Each number is 128 + 24 x the weight over its row's rms, rounded and kept within 0 to 255. Layers, rows and columns count from 0. The size above them is the row's rms in percent of the matrix's.

# layer 2 MLP up, 704x256, rms 0.295, rows 243-251, columns 128-255
size [ 94  90  88 102  95  97 114 109  95]
[[148 124  87 155 100 134 133 138 134  97 156 132  92 120 117  83 157 123 139 150 100 154 116  96 162 158 142 133 138 104 126 145  84 119 124 134 145 152 143 120 107 121 102 112 117 141 187 140  70 138 162 103 159 120 165 139 126 136 139 169 153 123 123 166 117 121 116 155 120 145 110 126 152 146 127 144  80  74 119  88 110 137 154 144  92 110 150 123 146 139 168  89 126  53 106 128 137 129 161 111 123 153 158 124  98 113  90 142 103 142 147  77 112 147 102  98 143  89 142  98 100 143 151 120 126 125 147 117]
 [113 130 144 130 118 154 122 123  98 117 140  96 135 106 107 142 136 155 118 137 119  98 129 169 143 103 143 122 151 139 149 165 140 105 143 139 151 173 150 137 122 164 150 126 118 124  97 129 143 134 145 119 155 131  90 148 112 136 137 111 158 121 143 126 129  96 138 127 135  92 115 151 123 160 113  79 181 139 114 102 142 145 127 140 101 159 115 115 136 153 139 181 180 153 159 110 126 128 160 149 123  97 102 116 130 117 145 142 112 151 151 116 124 119 121 104 114 145 118 147 131 122 129 149 123 123 161 174]
 [129 146 153 104 170 120 120 133 135 146 156 124 141 103 143 164  99 164 144 153 106 126 133 119 103 137 149  83 123 117 138 105  92 120 155 154 123 176 120  79 152 135 107 139 164 101 146 184  92 190 180 105 129 137 111 132 159 130 159 112 174 156 171 147 147 175 132 109 147  95  96 136 120 136 127  91 154 141 142 101 133 128 131 177 128 202 133 104 131 183 118 132 107 167 110 106 130 121 140 123 160 170 111 135 150 159 124  93 123 149 136 152 169 123 104 135 158 171 114 148 134 167 129 165 113  87 181 113]
 [ 98 106 119 152 129 105 142 132 139 153 190 133 141 113 155 138 115 150  91 122 113 143 116 132 149  93 158 150 140  89 140 141 153 131  91 100 123  91 100 145 120 107 185 124  96 130 100 136  82 133 147 101  98 124 167 125  90 124 138 114 166 126 124 117 143 143 180 145 107 129 137 156 102 120 124 127  98 132 116 132 136 148 158 133 111 118 186 133 106 148 127 137  91 145 162 128 144 135 101 123 126  91 118 146 113 171 141 144 101 120 106 137 100  78  98 117 106 119 107 140 124 130 124 156 151 108 104 124]
 [153  82 150 146 149 108 139 135 110 147 112 127  96 116 144 129 120 165 132 121 137 140 119 122 125 147 111 163 155 114 151 127 129 148 139 106 182  74 117  98 100 151 111 155 109 159 155 152 133  95 118 136 115 107 118 144 145 133 133 130  98 138 148 120 141 124 170 119 119 124  90 150 125  94 142 135 137 119  99 139 163 133 177 152 131  97 119 152 111 124 122 115  76 151  98 101 147 132 126 107 115 109 199 138 152 163 141 189 141 128  77 143 103 150  65 178 119 118 170 141  86 109 163 137 110  71 120 126]
 [125 137  99 137 113 154 120 103 137  87 104 160 153 120 152 101 156  98 126 131 152 114 126 161 139 115 141 125 183 110 150  77 167 143 142 123 131 171 128 101 145 107 174 137 105 100 131 110 124 106  90 112  94 119 121 173 147 132 108 124 121 215 110 132 102 124 109 151 134 150  98 123 109 145 101 144 165  91 128 164 106 108 198 177 149 101  98 101 113 122 120 132 149 135 139 150 157 131 147 113 111  98 132  98 131 123 147  89 116 132 143 103 125 129 111 114 159 115 113 138  86 150 110 119  88  75 145 135]
 [151 148 151 157 123 151 148 126 132 150 139 107 127 134  95 127 118 114  99 116 136  95 119 103 144 134 141 116 103 116 129 120  96 132 115 108  86 115 168 104 145 110 137 151  77 121 143 113 143 128 111 154 123 145 121 110 101 103 106 156 105 171 114 104 138 129 137 125 135 160 121 149 100 147 123 159 153 135 109 125 119 138  99 139 133  90  67 204 148 118 144 110 130 108 145 159 112  96 110 116 109 169 121  99  73  80 149 111 182 143 165 140 155 167 123 123  82 157 122 138 140 117 126 140 114 129 139 114]
 [146 139  93 138  97  91 137 120  90 122 135  92 128 139 125 136 172 148 131 129 151 153 106 124 112 110 135 140 142 167 147  64 125 130 129 127 133 144 146  70 120 168 142 152 144 103  90 136 147 147 164  67 106  78 108 117 129 179 126 122 176 169 155 144 117 169 127 138 139 126 145 103 129 116 129 115 135 147 162 173 126 111  86 138 147  95 151 129 143 113 143 123 122 138 119 157 113 107 135 106 126 104 134 130 136 141  95 143 111  75 150 134  65 107 139  86 120  91 133 136 114 133  96  95 101 129 138 136]
 [148 136 145 143 126 122 129 151 155 130 141 133 130 126 140 134  82 126 101 118 154 129 166 120 145 165 129 117 111 113 100 112 124 137 157 109  96 116 121 115 142 116 175 149  82 164 116 146 157 152 112 112 118 124 138 116 144 127  73 139  98 108 107 147 129 112 175 168 124 120 140 138 168 145 135 118 148 161 138 128 140 120 124 103 129 167 147 144 133  80 199  99 166 132 119 125  75 111 150 148 104  76 129 141 120 105  81 105 147  91 159 124  88 127 123 129 107 182 130 128 170 142 137  98  87 133 119 120]]
# layer 2 MLP down (transposed), 704x256, rms 0.264, rows 243-250, columns 128-255
size [100 100 100  95 103 108  96  95]
[[112 110 138  92 138  79 121 117  96 129 105 105 138 131 135 116 104 127 134 117 136 138 103 174 108 104 113 120 120  91 158 103 196 124 163  97 139 113 124 162 103 105 168 125 125 137 118 165 126 142 110 109 147 134  74  86  67  92 117  92 124 166 181  96  81 117 139 169 103 117 137 116 157 152 100 111 158 108 121  69 126 124 185 164 208  97 107 106 141 106 146 131 142 161 136 146 117 111 129 152 124 115 129 140 142 120 141 141 149 130 144 143 138 120 124 133 132 186 158 113 112 120  91 157 147 111 138 172]
 [128 125  86  93 147 120 109 130 156 138  80 103  98 175 116  98 112 118 127 122 132 119 130 122 119 100 120 165 112 153 114 147 150 163 141 132 153 153  98 128 115 112 169 140 120 150 125 172 121 177 128 137 102 140 108 153 131 124 152 137 129 107 108 110 116 160 144 136 152 138 101 118 125 140 135 130 106 108 126 117 133 184 166 109 104 140 112 194  90 116 151 116 120 128 131 159 160 150 136 139 135  83 163 148 172  88 153 135 157 118 124 112 143 154 101 156 138 125 128 129 106  85 152  98  88 100 135 114]
 [110 159 136  99 141 140 106 137 154 111 142  99 106 125 116 179 128 109 118 157 153 130 147 144 118 151 174 134 116 139 134 123 130 102 161 122 103 164  97  85 122 131 111 140 123 119  93 142 100 184 189 100 145 131 133 155 146 149 145  75 133 161 178 116 126 148 157 156 145 135 123 107 145 101  99 112 150 125 121 106 141 135 126 134 132 146 144 105 120 162  82 123 127 101 143 142 109  98 130 120 133 188 123 123 122 110 130 157 139 121 128 144 159 127 137 130 128 125 154 148 147 100 154 108 117 168 140  91]
 [134 145 149 135  95 139 140 164 133 173 123 118  95 121 150 147 191 126 142 121 120  96 125 133 133 109 115 142 133  97  98  99 100  95 104  96  92 133 135 146 103 133 111  85 110 127 100 191 132 123 103 129 121 173 124 130 151 135 163 102 119 117 112 104 136 163  85 116 122  80 172 114 119 109 113 163 152 122 178 131 146 144  87 130 143 100 119 131 132 103  99 102 116 120 155 106 129  96 115 157 153 143 152 108  99 137  92 110 134 132 112 151 121 162 153 154 140 136 128 127 176 162 138 147 131 131 144 109]
 [154 116 110 134 179 134 147 153 112 137 127 115 165 124  68 102 154 171 115 152 119 130 118  98 164 128 132 119 115 109 137 133 138  97  92 122 154 109 123 101 104 128 124 110 158 115 129 111 129  88  97 126 126 115 128 115 135 118 104 116 122 121 122 147 147 105 118 175 136 114 135 123 172  92 114 143 143 123 119  94  92 105 141 104 133 113 114  94 132  79 159 193 141 119 104 121  85 125 125 143 138 115 101 166 147 117 148 137 178 126 108 165 101 135 155 136 131 106 131 144 121 141  96 161 118 137 137  82]
 [ 88 143 118 156 155 101 130 187 111 152 109 110 131 138 160 147 104 146 120 114 116 141 116 138 140  88 139  94 107 145 147 175 114 105 124 109 119  96 139 104 138 156 126 121 157 126 121 116 102 122 135 115 124 141 121 146 103 134 110 100 138 132  67 124 132 109 130 117 197  96 139 125 161 112 142  77 158 109 110 117 186 126 122  87  91 154 102 103 138 138  93 131 118 146 115 103 111 151 125 149 147 128 131 107 138 107 148 133 136 118 138 115 146 174 112 179 131 140 146 145 130 142 132 142 161 114 107 128]
 [ 56 153 141 126 164  85 102  93 111  97 117 112 170 127  93 108 141 124 162 184 125 133 131 145 103 204  93 146 178 197 127 133  83 151 133 192 132 168 129 117 131 139 115 106 147 106 154 144 119 151 151  92 149 181 114 119 141 110 139 101 107 129 123 163  98 123 129 105 115 124 140 132  92 165 119 142 115 113 120 153 137 135 127 138 105 137 138  75 129 131 126 128 136 118 113 143 118 128 152 119  64 117 102 115 135 140  79 152 142 101  92 143 104 112 151  96  96 106 113 150 114 117 126 166 141  92 121  99]
 [120 135 126 105 105 132 173 118 106 122 119 158 128 134 125 103 140 137  91  72 130 122 144 126 127  92 123 139  94 119 136 114 104 156 122 154 129 104 115 169 152 109 121  92 116 177 133 126 135 138 130 133 132 127 151 106 131  68 138 125  98 100 108  90 178 101 163 154 140 124 111  92  73  81 151 119 131  90 118 115 134 105 165 154 130 155 106 101 131 165 110 152 109 142 167 127 155 147 149 153 112 131 115 131  71 144 162 108 126 140 113 181 122 148  88 167 173 112 100 141 156 124 157  98 161 114 112 112]]
# layer 2 MLP gate, 704x256, rms 0.289, rows 244-251, columns 128-255
size [ 92  90 107  96 101 125 110  92]
[[ 82 146 131 109  97 102 112 130 117 144 127 103 129 103 100 125 139 155 139 147 152 108 114 147 122 119 152 105 137 122 140 189 114 110 145 131 161 168 168 150 114 143 124 100 112 117  93 127 114 100 140 112 163 121 105  98  71 117 142 111 143 150 154 159 136 110 146 169  93  97 109 161 108 119 123 116 158 132 126 119 158 118 136 188 111 148 123 107 125 128  89 136 141 123 126 119  87 125 166 181  99 117  82 115 159 158 162 159 115 163 158 138 149 132 128 116 133 131  65 164 130  99 130 150 105 106 149 168]
 [137 111 108 116  77 127 124 115 137 109 119 115 100 181 124 102 135 119 105 110 158 123 113 141  99 126 123 175 137 121 122 120 188 120 112  78 118  80 128 144  92 147 150 113 108 133 122 109 107  80  85 113 140 137 127 107  84 132 103 131  88 104  99  96 128 115 110 137  67 109 116 139 153 120 130 153 131 119 139 149 179 117 129  86 147  57 134 165 114 110 116 120 116  95 137 115 122 126 112 161 116 101 126 141  94 105 111 165 162 113  92  96 130 105 140  96  92  81 147  74 105 113 115  77 136 161  59 130]
 [ 89  94 130 137 164  97 154 142 121 144 186 111 145 129 168 151 138 101 139 144 108 123  98  95 141 127 152 150 145 124 188 135 145 160 125  99 103 125  94 155 101 119 170 178 114 131  96 142 109 137 144  81 130 113 126 155  79 157 108 132 153 109 160  95  90 106 122 115 141  90 117 130 138  97 150 131  96 131 102 135 137 131 128 103 126 102 149 151 108 101 140 149  95  91 188 156 160 111 113 125 128 120 100 156 124 164 122 162 110 106 128 173 120  97 106 129 114 125 136 105 172 137 116 122 117 102 104 151]
 [166 153 126 123  99 155 133 144 172 159 142 133 144 111 131 115 103 113 161 161 131 163  99 127 114 119 105 171 178 145 127 140  93 133 119 111 118 109 121 144 141 149  96 127 107 112 137 143 139 107 126  79 143  94  98 129 135 110  86 138 162 173 127 106 154 128 117 138 175 115 144 155  68 138 159 118 149 141 113 141 116  89 109 145 138 116  95  87 128 123 127 136  96 170 113 162 139 139 167  92 124  83 135 126 127 145  84 164 137 108 160 134 115 146  91 143 131 122 133 120 131 139 126 150 118 159 137 107]
 [142 123 129 171 116 153  89  67 140 123 142 169 138 101 120  90 124 171 115 155 164 121 137 178 161 109 130 106 133 118 126  74 173 113 164 117 114 147 103  94 138 121 179 144 133  59 130 111 129 120  92 111 103 110 154 174 113 126 136 123 132 153 143 124 138 125  94 194 115 167 128 105 116 147 169 137 157 143 110 150 140 178 172 156 140  90 112 116 137  91  83 138 153 154 119 157 126 149 125 121 152 118 134 134 151 122 130 150 113 123 111 111 156 137  96 121 152 130 105 125 104 117 123 132  80  86 142 117]
 [121 129  83  94 162  92  96 149 123 127 135 134 147 120 164  97 140 131 149 137 123 112 123 170 119 123 108 170 110 142 123 141 121 111 147 140 184 130 168 112 132 149 133  92 111 133 131 137 105 148 123 128 144 130  97 155 132 132 153 167 152 128 169  86 108 129 150 128 118 104 130 140 164  93 146 117 141 135 132 130 116 147 126 137 100 122 168 101 121 109 120 159 104 155 116  55 122 113 143 116 127  88 155 146 158  78 155 141 109 125 125 116  96 122 157 103 166 115 155 161  96 144 132 138 179 189 125 145]
 [114 142 115 127  96 132 124 147 137 120 137 179 138 122  89 128 109 144 130 111  70 134 141 118 114 152  64 101 157 134 101 127 121 130 125 113 135 111 143 130 158  96 129 130 125 112 125 149 141 136 142 120 101 139  97 100 105 133 128  99 142 144 132 130  91 107 161 132 129 101 124 138 143 133 129 130 120  76 168 121 107 186 118  79 115 194 128 152 114 117 110  99 114  95 119 125 150  82 119 144 107 156 166 168 138 142 126 148 141 138  87 133 145 136 137 149 171 122  90 139 170 119 144 117 152 142 139 122]
 [124  94 102 114 122 141 190 125 129 121 153 106 121  97 117  82  66 128 159  85 155 139 164 122  77 114 173 139 145 121 133 142 139 139 129 113 134 130 126  76 148 161 154 148 131 128 110 113 143 148 158 114 107 146 102 171 129 134 117 167 102 116 149 141 127 137 142 109 124 108 131 141 109 108 129  92 132 160 144 150 105 114 111 126 112  95 141 170 136 132  99  94 134 149 131 142 141 101 135 153 145 117 135  82 121 122 145 120 123 113 100 158 125 158 104 135 138 180 137 118 173 150 116 136 105 149 122 100]]